Weights of a small transformer language model.
Size: 8 heads of 64 (4 for keys and values), MLP 384 SwiGLU, vocabulary 8192, 14.5M parameters.
Architecture: RMSNorm before each block, rotary positions, untied embeddings, capped logits.
Training: a variant of SOAP for these matrices, 261M tokens, 3977 steps.
Each number is 128 + 32 x the weight over its row's rms, rounded and kept within 0 to 255. Layers, rows and columns count from 0. Numbers have three digits each. The size before them is the row's rms in percent of the matrix's.

# layer 12 attention query, 512x256, rms 0.0651, rows 441-447,505-511, columns 64-127
119:124138114104103050105079094153154128131120127086092164117132139109158131138116192154146144147119126100122140128124128132064105112145067115157170146147106143051127089162139120121125183107118127
116:143193126157131082128094167127113135093121138105087126146088163116152093120150117160129142072177168111128158106125110082158100146122142099089030094120146189131100176135083107126090123142139119
112:109156148095099127138133106078160091167114191111119124149164080137109143097108157138114079147129119160095104141108134113143144138185143150185069124157107128071150130147178124092141093133123072
103:096107103146131164140131149145123164053179163102074183093155109103141092186121168143099082118162171100158164095184089095082132169149123158104147110081146090151170082103088120144139121119183092
120:150125093094188152102105126137190141176143157129115101147070173104114104054090146133148074083165142102076139157118117095140200137188131126096092155116110141129129121150092141140176119112088145
109:158187127156153088143170145136131068111122108180137103116098118112150106098194216214139111039165164142158123155157108141202092112098148134159079138084165146151113153127110152139128140101091088
120:135123156121114083112129106085105125139123146170138197136212118134093062096135146123149107136087109156125138169130150102133104148135126168090183095154187067120133085166121120138110159125153080
084:199149099180084131170125093127043046098088101129099135170127152155083132200140102065090098085149117162146179087145160138147113158129174129108165138152120120105098064157140126156135115090106148
090:126184197066179145098151149158117106103101153106110138122146113100130071173080103138131136106134078121089121196150118125172130126134076112134087133067140106120144125178127206095138175127083158
094:066192119159118138103155114166111111136109137121165101082101137124147138131165095079127132048137095150177092164109089146123153084133148161157150097188088119106089163209111076128140124135149105
101:100110166091094176086149191176132102090104107130123113117130175133105166133115122135110197144128154093180193094093133175127139088181112142135083170101089040081128143109151129102132106187095116
084:141081128129108117148098100129113131096185111131113117124071092125138123098104156141130095122169141146146152117138151147189126139093129106056171138100116054087178121087102133121144099096082110
098:144144109160150111147092116145100050139125088113193117134118075073112152183117168178130085144154083200068097162127150123139124088109135136109103128132128159143155122145100092131146160150139156
085:077100177065085204110180041112181141124090176143126122136130047146183160122112093081127106101146131050171071192195118129077074116134127076139128072147114145140075130129104142103157138106109082
# layer 12 attention key, 256x256, rms 0.0646, rows 249-255, columns 64-127
096:117085104152114052134103134166178191146159160164110132112149083106222115091141152107103105095152151211149125160123098162124149145095118142148129195080102094115194170107126137149082089124150155
096:086132155162159073113100137174087112131117145089114143172150102133124175149138077194123163117076141108122121175116135160132085154126136079146076135169115142178166099166158138124095080171087141
095:119139121113132081058078133083128118164136151096105115175149118055115098153119093119111106055129121139126111145095180104162070157168060140183138137112103087116095129086175180142063115141108132
090:139145137138121103179133103115107169149190155196095160136150113110143061114153139130104166109071114141148114158123154095101149127117134154074090080113175137168141159178092086107106100159106148
094:112089126147179062108118127122146146074125074179142090153142151116160077166131100199101107157125116090149131110089140094108085186162103153106144136120107139134154151153113103142107170124139128
095:148170189114078088152102124167071127120146074090086115122119085177120135119151131113096117128127069177113146113120159132079122102135131186150114112135121182115081200105149099141159187112126120
093:124107157163111123121099142175099115141084097180093159094096132062139135128242109141145126165082158169138183129052206108091168115129102119112113142105160137061105109155077143111116139092129132
# layer 12 attention value, 256x256, rms 0.0975, rows 192-255, columns 64-127
081:068079193166159132100110108105102173157080128130169150103097116088123118170193090098114117095171164096145158058103153155060091112119140153075137130079087135169143130113129103131168174176181134
082:070088123137193106114077183121111081099155139102123202147114151134098076184113118080092153158147148167061159097225122168151156149111158161153095149116153142153134194124130118076167127166121150
075:144138101100088148144080147127063131128140128172101118101160155148142149135089135086171138090121150103043185131143084107198099166141153116111104138082088100103126111154156160161141126123129187
078:125125146102072115061134095105126141118127103184125198081146127136149089155072134152088104071124123155079101202175115144102112130115112110157122203132130125146119135198089081169155163112176123
081:120133140090132124092096149104128105125167076123120107075157081113126122172113131093153177144171155067173156121148113095120142145136102141148116086114118197110147150059105176119136120139131116
077:132112101094134111140117112133141138152145083147156113138121127161143142162155029108124169126068142098177115124183153142145123062124120110127132160189168181142073098140089122176110069162132100
075:140166151121113095122083077123109163105132174155113123103073113135143152110148075104115147156186178124138138115088141119181099061122071103108150130148065141097169130119115123117132142117091125
069:133152100139116137056116088173095181087139077148122093094144128109081094150110181142171099131090160179196181152123132178060101141133088108155145188138094080171101100147101064116081144132131123
072:098069078175123081107114099110120118121129176166165163108085120150110162075129127155124120139121166163122188084178153072154136091135128123160109093077125123141159072155132106097164101134152154
081:071145152146155059141100131108076099152148198152109055106184112090072111107153091107117132115144163113187049180104102186105168133091146152124107134192151091134121036180174100146096130135114107
080:148145117075088140153082114055161147078078151138125109122127153103121096115110131120110112114051086172138124082147149184114090102080191102068096137081172141125154105148131116111155071165139106
080:172125083109122198036153184153134130209137120115101086094122133166117119075142146087143138112066054133169087122109204132060130191124150103119156104112093116143099126052155152097120137114146126
077:145088160132114088120074088093140150133104139095118127124162146125156177088103118094127138114103119134074115090078156168066146080099082115105098086207070156141128153131139091106119107190173167
078:104109071146206099133070113143152146133217114106123091112164130107164105109080121153131160116100164165115138117119123131165161124136151086142131090171158223128105114072145128179112119140162116
069:169174101134108069108133102110103183164185083148083087141130161130148087165106082127174129108115115080147177162101201093147142107107166097150127135115167091130193123126178114111115130144137118
076:158127207081141137187164135107075121102149121183060148071102109072099133096157164161138171127170153126156086122204140109143147114162110121095119108146153125131060119110161141089137082119154203
086:161141135143153163059096125098125121125125063116112118173153156117117149106156125140136091068077122094119119070113172138121127151145065148155112126149185147098164151116159119163097139119091124
085:146139108084107050176107101135095123160185138160124087129133109203125119111155137079171073167167128152173131176178119134204129167141139092088099116089086126186155116188187162094143062108057084
075:156142143135160101118206160105111098119092165151209086085144160126135100146154100150148108132119135137089109117102125124072101164157150159152132130112152143070105071136154094095148131102085122
076:135123132147084106141069073116136121180154097115093136122106184111118123151100123191090135174158194101086176153235069120151094104081155097194167150142139124122133138182166187091078140097158156
076:159143179204147141086111135088125078079131114134126115116103137157171075128107111152206141112097197179174130117149132080108158156097168118125117035134171140136109131171182114087090119124129106
078:137173171156087106091075094127143111156148157112149171146147130131107138131147142131173168223183122139112122050096105127145150116144106093179080161127139091063112150144097045220134136175127190
072:137056128136163148126131170146126119100088147186153145124103113102140105135133183120109141169059178127129118098086132082132126136111069107141114107144131133126082192038132065094141122093140060
074:126112138078101101141101146182130135131110162142109118117084169133104146152190149115182071142173132123158153096172139096135107184116105116192169123138123173161074098110142205170105083100094134
078:158160142120147143124136132150118121078128114180093081128119139161132094133143108076077080081114056104168124121165149103166129142052148060106084095121118131049138047106156105103101185110140105
073:113122059116111075134122108161183162137203101157086218126106153156122090114153141162147116155081159164193156159183123120113145099120142137147137077120086107176121113166144187134102091138143144
079:145134117105105108111169079116120134109163138184099099123115121140111131143122110140124052095170173114208135113134066180125094118105170153152138112188158141144090121142123111104086121141109092
078:113131128140178097066107122099120135136124092093172172125097137140148121097114149102060140083116128134122157120132163205097105145109175116140090145110130119102171149142062108096092066091192185
073:088144093098068046072114115193153144128105131151096107122169194111122108093125139139178161105155151149160159126151171122116169128152102156102074157090099110144150124199152147109134161118194034
080:103109104187129151242138131100142154076175110175127110098145140154081131126112075106187095143112127112110109138138155135043162115113117115111148160159096092156114135133108133113096141077168091
079:163134102169097054179157176116128115157107172100140083143134170062167063150121185111147101161190131091203127146127123111091183142156096060094102073124096191100123126105057168140166149126091171
074:080228080111068139112166128114109153111098112125135127069116135123089100168174118079140141083142122126105157084089125105110170058127146125124129115175175095094103130094141170167145170073135113
082:142194138139078098107067128126115106157161075107143060138155083187130129125113088122165085062119156142108190144123158138133095088125134139163169155109096085112169082116082122098105120134108088
078:127110095091079108126118109119111136115160088136182125065143172150126105156202141129179189101106100201119137132196131038129116088133115126143112140152106121177094103076085160089125108135123148
079:101106127095148168173151151141174123175142168109164140169138145107167106162135068141105174151134161100112078117094099194115134060136136180126127137125105133123117102158156050191110132194140162
078:110095109124129120143100175166095180175083140163155072086135154195100108139111029124172120119132087164120021084140147088078140127149133077092115201147111108112147113077138159156157108116090139
073:136148017123090126144097188117109109046123155107171105087146134143126117120134139091126130157134199105098142150144139056116151122155145095116115111154118096165135099109115163154048147152124137
076:143178152193144204128115181089115166127065193126174120114144175132060091126124171138134077073145109158126137065123155101164156190108112120155100155074080111143129156166202071167086132146085164
078:081119135135114155086134123100090125140177142103091137127078150109080154101176100128163139112158158184118104076088092166101107113136148089159144132154058111147170121134138107206074156111082156
084:090085139169183144133141143103158143138131116186136150084146148162100174098121041135118105171207136062086115138095132124069087111170158139050166103112074142093143137095132064173138113200098158
080:155096098076136062120131156091126139101134081115153141181126178135151141169162130031098160121127135099143142073104135131137100134114137182139144151104117220137119164148164146110145078147175096
074:151117150172135129107090187135150167090069155157140100092107106110135160076110137107144154136126122105136137072170159116144082129072091205165096114141167073165095155166113074073133113065109149
084:148119157105089095145085142118174090146108052124149133148129134180130126142139176182080074145118116125167094128149126077144167128120198138119189141116115138113115123196109102157137097147127164
080:072198141116150174100131113163119119145136128142171132135123127127107120130174125198155093138132119083195149151098149140098093101176153109145164141135114124140099099124134108196104166160141079
081:129119132142125177154109088082182128107160134093167099107108190124121115125178045125121076134154171103137135159154104156096127098121105132141142136096143224173125160193180115111148114143118051
081:105090122058123171047148189101078151144063114117086139180107130096134095109096128079120174134137153102138164055133127144126076095114167125088128140117099162157098095178065068127151097169109133
074:119134144160144099160105190090083144163149183140108103120169121163126091110137150138112083124151108158087185148114179083134151146181139091142097169130103092099100068060099083135162150107143112
078:042145163148142165081148119068116089132136140126117162109146154103146139090106135136105121102105154147199143154145139134088124099098148088105168132175150151151160155070137118159148062138130151
080:109100087153138131125149144114143112152070162146156165146167149118056153120111186177108149167046169070098137124143149102070098123110113220150127090175119143133144137102113134150109138126220101
080:148101144109153142086136144178089116130106149103101123146121179122135126130116112084130129073083045118120091079085112105157083139121053084150101166078095125068143126123107107114090115131057193
078:134158133100092124163174118032195078145174123080190096159153111124123088154104100153134086089119136199139028153073159121090079113116170162123202153153126106140119107142201158139169184111155185
069:173128111123119132141111123131148144108105131172202118122110116140210084145155155168140102129091107114144156134171105114156115087140112120129146171121140169161086175123139225117124174096129127
073:069058112132145047173124138126108158125136126144161132116182100098147175115087151201147169109171127156135135177148156120130100091114070126112132171103125112154091123146119193122157156124134131
071:142130127165102102214129099118094103161177115153101160082167115149089094118097142159129051071120143094102129132109105079123151125134156124114133026094195081177083116132137117115138129133098112
078:127142075130130158113122109183124130116104116142072152096107101170062173176092197165082104145106125126099089147106193120082134149106148071125137153123117151067066118083076172112116138118094108
085:162129149139128148121157114095080102153190080166173150119142150128171144104153059094091073087102134140135135174080115113099161123112072106145101052111127121147161149135183175118104168095129115
083:111160133137112131082150106146128168143179091150175155104117132192116075106153110146084113104085121132111145070134120104123140155099140131116149149095192099173118153089160138137089166118125129
076:163134140135158090154123107128147137200134141172157124158140121050042155093134087150069080094109131105077118117129091131102143136120157119122156163109132120146159091126130076087109126104168120
077:172118178159135104154084126059101139116147067158151121123122133055184099097135122112090144123072147144113169101138104162114148152131209165200188126152156128099141157139124087133129073153107102
076:128191177174111132156092104142170044117202094159170109056129105117129126125179089144126056106147122133157203195119087095082177135054148099144104092161119095123117156120119157136126075125107101
072:171120130142099194117172136142051170169131133160171148190115142119128138075108063072129168097135122095180140092087108155113106213161073121170127125130112127195114104154147092128163154144139100
076:193075131062147173063094079071092128147141131079140138162128112142100075125137089118149106135146117175148091205102147229111132077130150132112124188137117122127096138169111097112154109159121118
075:144147104086095146205103123157167177043095185108152096154126149109135165153134153094148133061087100136099104178185108118082141146113118166161099116107182083147130069120103184170104111137126127
086:021096102122155127108098128202136140070124126099087149204095117138083137084140141158130178131170171181076172152117129158132172139102096150171112125113054126143145111162145130155163121134148117
# layer 12 attention output (transposed), 512x256, rms 0.0818, rows 384-511, columns 64-127
082:146156092056146169048120082141141140131137055156143110145131148097143135091083109162142184076110138122112116142112143109077083113108142074116100104165173154091116137151171127098091091095168106
083:214106124198161099137171114133148171144075118082100149144072143156075137116121117168118087065145142153113118152083171141161109136107101128089179123146084153149073121089109173129143126139160142
085:110132161134136146084071124096170120139164165096156140109140166132183086151135220129170206115131163128185042108110111143083126131184103155090115141192166067126181132167120132105078095148121111
088:111123166129110152156174105144168119103165187126142132170114090122128116124107155177123106202097212140113177079137123088188176168142133180084115128112148125139111093094179103112049114100156174
076:134141124161105128078152136181164150113122119175079141095102127143120095033112136141144127131081117126102164144136081160156125081080123165146125112109111072110112108136165099077136076177106119
088:178089148132124114129134143114148075118103159089126074126125089081161128088089174097127112119130101113104178133111115094113101117101079136142115155154095051110178125121127131119099155131123169
083:126093120147142135065144144164104117076148090121137179169099143161185135150161159124164132171089102105074075082186142137107155159133136147121130163099197128096145122100178072126157189150118139
084:129151124134139147157169138052138111155132135102119114098082178114164107138168084170084111163128127057105103037086120112155153180128159114095151140115137146122119124139085172169130143114124170
089:141127149148111179124079130115166181097110087088146125138080132135172107163103135091116114103146086096156098143173131173073127174133112116095144127195069061130171153133142122141148161118122160
090:178093136122122219076165124125183148139123172100160160132153085107087061141144213138126190080100115114084115098051157108110116122168156104174137083154176140133120136087122142138132107118192077
087:066110161044122084094149147148128152131183151158182175159102150164195106126108083187137172117114062118195164143165175085126152144141085146108098069130150101155173112166086128165113110071129140
089:142166079099096046135110135095079111046137114103131125143118142129094086143115174168150100097141149059107152130149167127100083076115120114104137095136183148131148101120106103114152114160118126
087:105179115151142118154166141172132110099080121104128121098082115136144119124134088130191167135169125084182097157110088182193043107151152103122101158106128142142113085158067086113125126143138161
078:112111126185120148187137125123152098177053116091101130118121123140079139124065102157178107078160158103144086143188184114119117116157130117123119126098090142170109120165116102082138122074106107
080:118089095149142115095144109109084094181095167105140176130132124121116153121145124120071132184102070170143153114098100095125085165123127176193141118142165125126161170134158159134143132140165159
083:175153148162120169082124179120162112135141103111156133140122139182122111114069090125067144154120101136165133141149133175113120161119130088184085144132134175092141128137136123153181153147107132
084:158135176169110122147142181102087124136179121093106180110117148180156184116142154072106139101146129205160141112074128117144145097122169143069182165130105125137088137127117119080152136168150105
091:126176152131102173049144138163159160158146141104117059120131099062126136102131163150063148095141135133120143147066191098071078126121144075133153146098114168095147128053024147145139128128133157
085:104165141166147173093094120150119163168140113156137087163129102089127133061113126103091124113083077131121116064145102172121092128125102126138181179097110169089162117137135136169105135155152136
084:063122143097121117159121140160108134125207092139107096166086095186127127084172155130145145153108172195142151100088124099107138135146173138122130158146141172130181176153114044151161181136159117
095:113113114065124121174112167118084139178125085082142143169093103142175164071123091123041204180129087113117143145146108128151065093063123142127144212126117105166169075130084170144116172081170116
079:131144182098136187150205094153054126091142148125111119137114074078102128130140160115093138142069091124184128125171158097117101134117197159123083098107057166133122166104156162116097130090079078
088:070135165132145103149150110115195130156126157109077109092160174113110124132124100154153084070137111149097139120144092125093144128126160086112169131149102182124176088162064115155116149127127164
089:135121057133100125105111167120141153132137047190119119138101144162181133109058142094154202079060095139092103166064112086088186111090133096127097136108116151131157161147129093087123194131120137
085:113178197146114025133157106107144116148178139107151168143109091113086138135134053088118089167106171167085185063096075134181171135114101128167178174109139129128162113130113153105123059139098112
088:153154083160071101144114148099128098088142136121159109076133131147082148118106068124129169121130092141142168116158076105110115148116137067130086131127173121120197185104132084114137163131168133
087:157129140144146119083133127111143196137164132136130143161177076138119096147129105178105076103163184128171084151095128175144141095117130130102144077182165128084135168153159123105118103073089150
083:112090119134161102127078120164123127113079157138157210185101129107100113169150191135124092188117164098141148079117156116118088138132104138127144110140162108154110118115144086114134163167121057
094:182159139072183174099174160044107148113052128133105123129097091116121106130145090124209126192091168104128135088180102125170086136157198135160061156173113074119090130150106122173053058159109175
084:164114182133082104066118143158190128123100128206118128119086141162156109106142084178099085116100067113114110148153151090116082146144151179120176162131119104137146153153204138160175167152143116
091:150071111113187101105095098107096178105155106162111113174118138151176114081113096092136137157116140166053124172138142108199155152107088176057181144120141094128095122139147128156144096191196142
081:156127033135105119095062099150146134090174149116139068191070085113127137158122150157137098172131030087175093193077114163091138189125114103116110144157117119133087109139053147142094158138160080
092:067111091088151124153146093116134147098083138129103152153125157134103127118175084157103181122091140087127089146158157117136216125127188154113124132121101119084145148125113151171075087175115156
084:103187067107089110081113160158160109097129154142086120138141110135130101090118115131161122085165085056140154196143126159096176142141155109166089095134148139049132098120154123086081206084095190
077:095125100145080115113107098090205112047181154152059138182119149132178184095159194119174120099136123104110143158104144076108197110116095106129153145101143132098157121124119121138125147143084128
087:107093145096108153102114077127130098112103137152117225093106152138139121117161197104101131123029186136126171185131151117143055121151147108089094115152133096160116156147066111090166113057184143
090:111113171046146115146075104076152102196137145071101059157131094111132207124102100175119136170120131164158113108131169088123104070150122137128152156168126091169114074114082123114153130162115132
082:139121179134179152145122064118139114092105135166166169165121162134146090139123148112120088172159081176109127123141097084166145091094127165109114126152147108127183106117128199118139076092148091
084:135123086138156049112170171129096138051101117215135141090157106153136134144177153119144180155078134063147135154190127092145146138148116169096127105148179107137094119120160186179136135101123131
076:134172119191111127141147140102130097143137133129141127127116093116107076146158178092127151146115174182144121080095070174177130139130106138178164083126209169143102127122131126149128132148094088
093:166180156136102130142113125151124108134115088127151106143092114108134112130081039140128130109163093150197073198137112190071150121096153120143121206114181109102112129066114180136110154167108110
080:197121105109160179156119167161179165118149117130092184153176111178096178106147126111145164113142141152122179103155083144218133115159125052112165112112078160029175117114124115154157124158100117
091:093107140165165133123107147089063097064164143087144125171117128065111150129094102118122155136148185130084126132084160125082157150199127090104144135089177122097133117126166133118116089083076150
084:165111204112158071144090125084081088133075113120135110123155161138156129155116118101114160108161139151090105096138120118155164148130128163076208141130124107133118098144101092097172135090134087
078:094100168141106126106142134122170069092099094107138160127168087139145134136067058130121127068126052144091155083125216077135166131131127105109118110128096071125078132124082132123146098123157138
084:101160098125151127152112090135181141133118145134094100117089112116099141166129220136090122173150125124138130169166154141138160112157173124143141186132133103127140150066165189096141065169159154
087:137088105137134167146119147150153143136163125100120134132125102129173133097128117139165158133090191120175122065179150129098150115085131125108183116114116099132151140100042154087096102138159121
091:133065135053103102116083097154146193158156111143141108100125131133151107184121183103153144102083170160133109113034135070169104097153121128117127104138136120123120122105140150082064141138109121
087:097119181104084156165137131102115105105135089070095043069129140155168156110086098096126147145167143190139119135142179162125167137126133112126175180124179106139100094150153136110126151126097140
086:128128105071119154149123079119119127111122154102133159154117066161092131144104161157103159105128149128147156120138155117136114072147162123121111139151136138136130156176128108115089180122157108
088:099152156146100148136132156148012132098123184122163106106172133099104119134085159128143150115122141073122134155168116138156146145129148120099127146091120162101071149131073116128116115126107067
089:102095165120121133146121110133135101137130075092128121169174148139123129135093074151168159147120111137148108120053135143122126134143159135139113131082108086116161119087149046136172142174111160
086:135120120164124127167085145117183095121156119102138136106149149173106092153192138099110144168078104123108111125096112095110069153173164047218108105143128143169146156113177064143129111152124091
087:127202144128109161079118109152170164112122132120140144072158096136109119132130199125178205168103103093178207169175116150068121180128097138119155176154107145117177124137166128111093128117184183
082:158140136133099126163128116108138107142144121097193030115105096101140137129090124117120121159079173149172128120093107151165119107173096169120146148109123061164053118121092127149100127170126091
090:067126122186133139141143096132114120091139101108077054149064161125040138178108145105126140110139181103152080152129199067165112138210164111117131169113130145134125174205151092188091221140107121
086:198069129129169097154095114115183082164117208116074105130120117116125097136164121115130180106149112150131121129166151126120024121142161107196013106136156113087170138145096112121123176167187152
093:187129115170098197142080171107095121115169197117079114115153117143176117204158162137150158147139184160091130210146157150139169128124082098156132150136101153124110112129134111094071146119120124
083:101082090124117134179133131182179057123138139144154121123112080139133117138105198179124124054114158175138075099124106110146151169135089089101091171098090121085126134123190152100159135142175153
085:146138110131137088092143162158098197113132156158103171116127156158140134101137240119130143068102170132101053067129102125159058102153159107186114092164100226123102110134174111101139095162143134
086:137112131171141082152116149071196124078111162145082096094167095165125117130073119145144101120142163195130103191136109161138169117104182119072103154094162104103134150155142144143123187116064201
080:152121190103140120077107137130167123153095170136157158136147132090175156160137165149068137137136118121106131041210153093148105161142086121102137103110074170113153145072099095169132129104122162
089:104098103114138152106070168126140118117129175117161119113163148176175068169148149171114093167138150132111105101034150148195095148131108092124123159137136122102160151152150135140133165095143122
092:128117119148088124144133147081141139148095162176140080034162146144130156132101127110096102066154149059130121123131133115139082134197124080099155092178166144095098138109088081156133101116158125
091:127087176134140157118121165092192166150117177098127143087146119130092127173085074128185148128129079153107163121130105098091135128212142147158124156083083151119154239091073118134105109138125165
090:096111140060122168102112076098073102132177162097146125121149206122109135155148154096123106216149111118106148154145135109126073133136081127145166141113093153131149128167120125142099095167185172
091:106146180106145148162153084102073172121134135100117105060092113129153151148155127100126042105147097115097159148129143107176067112106168111117153149080155129110074050104129175174173141099154173
085:114134142104165134127109154127139137125077151133101140124187140132143135125185172102116111125177103113141100198084156085062125096111159144099177133128116085107133125109119112150167122151115114
094:137163125088095136130185147165074081184140103131172095143187083151146141116134097127114130159079113195176112135129138125154089099169150144109158111114130150081109167154128148162165158105159117
090:131154116172142159116127112112159138116117136120123216154158162059122151247134045120156149112126136127114144146130147120079213083092124106139089108131149171159190165140135160123144175149134111
087:129106115121145138122111115124081136179111170161106089101119172127112061173132131146106106130136082091177143184089134133198132103156103129150023144142131145124143127118172114167137170171166092
082:111149108171086162101151147166121118132116131079191085146155112124085124136106186110216066140132079113199164189137121106111119091137123199133152106137095129186111138096145106088088135054153093
088:084065152170153070106099173133151113157164118113136110070236113123073101057127123154079141145102115119151105087118137060150118130149182122115166100105127121127116165156138124126092123126125111
087:114116086136130082195124150145130116146120161122127117057081101104078157128121159096136105156131135158163164164144116146110113132166126129143108112139131119102145098118110099111174097171138102
091:162101191190093153122095095101135113149114101112087147155087149067099156153174204136118122156103176103075132134122164162058143123133152119173151144154121152119092146145135096090142146112119125
087:078164126140117184110126120164223149172118134210100073057166119073155191108120130096071066140145163161163103115114152135109150172145122157138148143210105131137111139105175139103085117080090145
092:088112108131078052113130131111147129113144177111120157127165180164117170183165094106120121089166108135107097142138144186097101185099112114172147119157079164113204126154118150159113077088158163
092:217110097150076156149143127088149091114118042145134194139178134171153109138170153073146109163125126104163141139099165134203141098135156121119106087142124097122114138144113142120132137221117109
080:157129116128125138123152164151168125109135149164125121093170136079176116122114107085118109086143182156139165154113103122151090135108129163089136123064107181137147117087107101105110133183100097
094:155104131119129104173103168115139121107112165133149139131186096054103164083181157144154143127098125116100129079127114163130097133107101138094120079134126105129066153112092106160147068178164098
096:145109174113131162168115137169132178107116130137137116156155110079119180120104085168164134117106145150098107173159138128135159140119077097131094091110084120124142185075107150116157061035065106
096:096098128126103101144151094159084134170123138100086124099129083100154094179137143080124137123090131137197145093143119164179141126119132117150160122128183122157071118180181127087131158139115088
087:136124085134165143127139141103134094115161120103139114126116142126090130136070088183137072102143135080128090169112194068144143143116131098131141066160127090084126087101135103155096123072117085
086:141170110158112169163120130133092139166104098138136087095138171150135093139095124077124106145174108093090128077129140106151117129123142158111089148134141128141119121145149128116122147190180121
086:159137158119110198109127121168096090124116195161149136055144071131106144163124139133125101115117088139209124172134077158133150124133129129143088071168116153112107108155091134081140102182102088
090:115081088187111123113113076089172108180116093197155143152121161114119065099122055137179123107152151127105135144128152134149100145102086122173175139123073106131099106136112141156192103191166088
088:189119118156170086102163145120140138153109172219143076082209083125043137126166206133127116191143137137117124070081104152138074121105122124142104128102152135160125149091106132107168111079109100
085:066122128165165090152099132047069112143127128133117107142152199089112124145117194140102095141137138115081133167118094094195113143175115075057183118201149119151116086098121137107146139176107111
088:115143152088137203146107148141131086169141162090086110117135136141198095124075175144112165081101136145189083130148113120124132159113093123090116109143083103147097144096154135141151156108123157
083:110096136151165052141104174151117137150148172147091153148072118157139077131136170091137114130121126137170105094122169138117080075136122148107151087143068160119142128084131170116137076131119115
094:079110146108124128137143098162110144127097199138103158119056119129158149122083182108122120114123153128138180199091119090166146141122146117128057161155116138111069107123095127102117141176140115
093:145170108171128132138114145101178207086140083114112130087101125095151168000103161092107155145107128161077147133059085136110128127107135147163105145056110130086161157169143122137098129072167097
084:098144114187088086132090132167150113162104150087151136152242139095051131068177222103084168105137113131117095065111158138153152104118059108164130114074169161168162107128120102092125198147166145
092:118164097096162141200151117133107122123139121110111132150122142109154117107113151131154071110098069111164098064165123138088117167128150081128113151114114113118107185160164085126111157068107118
087:105165084138125095070204113089115166121131107121129119138150059093058107144086107083093114114125137157183081065106139138120100143126091121150131154132136195129117091101130152121148160121108183
090:209113095158090163132147205173140136163143103105146189101134141195135119132133088087125087065161142123133113103168138151198144089116114159129147128113096120088143103080169111135141109060101094
091:148169168143127124120112150135190110158146127121117095109096061090113087193086156080122082085170150148115113109065151147110114108132117121129136190183169094159161119096131137101140163118153100
086:157137115140112139167092118142119154181144092141120137139108126138148131093134121092118106165108128166170097085128132071142139147123096125136127138127136132176084092099172101196160071166162103
097:174121143153189177116146178091042176159104179135199191141155142134103105138114029172149169111090163078140100151135119144141074132176135109128141165072097123099161102113110127132135176077142133
094:145125128126130101165140125123149192177127101111137112099205149136196104127156166140144120119170113118211101057102156074098178194104118125159175155136178151111104161103134131139102132156111122
085:122057081192104114159168122109130096143120114107125165085101118159128127120153179137089183134108157148110110090094130114124191133098195129084046147106132158081133138098112119121108073149140094
087:082111119110148087164078146098106171148116177066103109132183124137159156120118169202141114078089141112101170135147153164127115145138112138167137138124126080144073133147134142101173081186157123
091:137107125097079136128082124146124078133108170053182147117157211090192059110092038206132105086144064140175100160127074107113114158131154087143086078114111052149173095139126130141110097080146119
097:082088104085145106149152106094130117103149083155180168110096142162129134131099094121100122149122108101125112101075182185082155093156201099125135140073109139114138151129108144137162128164133131
094:142111105081145142148128147163163154078126110110126086170160147086047130178147208140128157118148170126058171129107156103148137133124151165123169104079089163122122127162108113124166132077174117
089:091131113094094112150096143127087064110131101161145028110090144140134109078149202127160093118115166111145087148131133097071150130103142172144110115118140101137119137148118072094101123110162085
091:166086136133087146139126105155202127139101101146104108094080126199126147149150209163121115135112052154125166080149133127174139136127145132140134094088147158126162162107138116187173111126165144
089:149158130130138150146128161110138149148143157146136155133143137154098115109141144193208162126114097126158160085166114154117091124155128120130063109147066102123141090190161167141183146202134141
094:130095111110138161155130126157131142161123177098104109154135156098124147168118147072146104156144164142119139101148080185125210099145155116194124136113131144169144135166129105140127122135128051
093:137072169111128132060131182138111126146104100109159114126203141157092161142116163091185137141113094165143113102097150062130133140102172126128103135114026147119142120204052086145086134142150114
091:153106128125128071131141190118101145115096114127086107116142124165158099138088128114132100140121125151079128142125132081139127164161122085095107117104119150143069155115202118132116104170118144
086:143112137116103173107119144128110083111133158114148238115199146136105123142120050064132128104161139090142119163167125161079149159117114103124135083157135072158161128131109086112144103165062110
089:130157131129126083113067119144095130136193092098169205155097164140091107107165181149108142127133109121102152077108123103049109076108168177128190119157099183064127140153143133123109142144160126
094:104165137137157125105130155178113168158128105133110108182153186143190112142161099149114182088141138116181113157178075097147127128142041095126079113058085157134153101090173133133167110114086121
088:158112095112127134169149135115198152124181109160080174174077052187165156173116126124159073142150109145192126142107119130066102113147138123110133158158145126163133124079156143120122185170130158
087:106145080156098177140168097145132112096147149139122092047133119148055133130166148113139155149162082132113204136128122103143186139093074153170198151151157162168091098129103216103134119091133099
088:132137127082135110139151137125197146107132164095077140185110089137024120082088143156168136170191162214180117106117083085127186111126124102049142167163168136096111080193149134093109083111137158
082:060122126145108074125137118078150089118141142140092154071097175137117108121078161131125115063123149141128127118104126112208146088151137128094129155128116113146118145189140185173137124133037140
093:154120112101121173103109144127113149106131094175136146134131129092171098093114159105173089116107101144073150154171158118136141127090189118179126154124176128063149177140172127120113084166103137
092:161144147097169177124140123138153138142103197147119131070157040105202130132184107097095109099132180146079145163160077178077153081162100140133097092146174105159116095098126142099153093079070124
094:091166144107121136141070162119093136119086100152119107138148123132140127115077141122115113148157104109127101145133081138162148165074116107142245161098106143184123141049144209196136110096069103
092:106146149070104043172127120099177155128121122151109161098108116112144096103087095154120101114170140086158100144110112127067105111120167114141107131114068145150108079108077081131134097113110094
089:156148167170124118109093093177126159115155147172106140118111129129153174130131143111119075172152138158103223161096109117073162165135122155110142148120165172100128122151115148153117159154126091
085:132114115144112127124139129114121097136151162159128153078096072075172141163161149080157154120126168114156139132143144187098135124167133096137098129099148156148176100093145117084159145053129112
085:079171161111117124120118136161061207112107101074159126126086071081166148099090026167134148087113136061150139116215129152103123212118113103106154107152144146130140116159099144144146107097129096
093:158109065059181139128146118137095153054083121112103095127136138119078150092141156130145148110153060151164122180091096166077100129164147114096090117139148158152135163191151135180154173150133121
088:189173148144120067153120109102139138108171126113106101128166122126124170158118118159130108157126110160102081122137139090086154113137197153143136108128183123139148075071157113089132081146118093
094:098163134144127095072126144133088128127148118093137158148113103122103113128177110182080158145101090107136062148147115136152153113058125151119027120099073172077106135139189152123147150098109178
# layer 12 MLP gate, 384x256, rms 0.0789, rows 0, columns 64-127
105:133113157165141139155082078170150065040148129090139112141182078073103135089172164150106134074094126073146065073103131139149170165148156133139170161069091151125157117142148172083122122148123088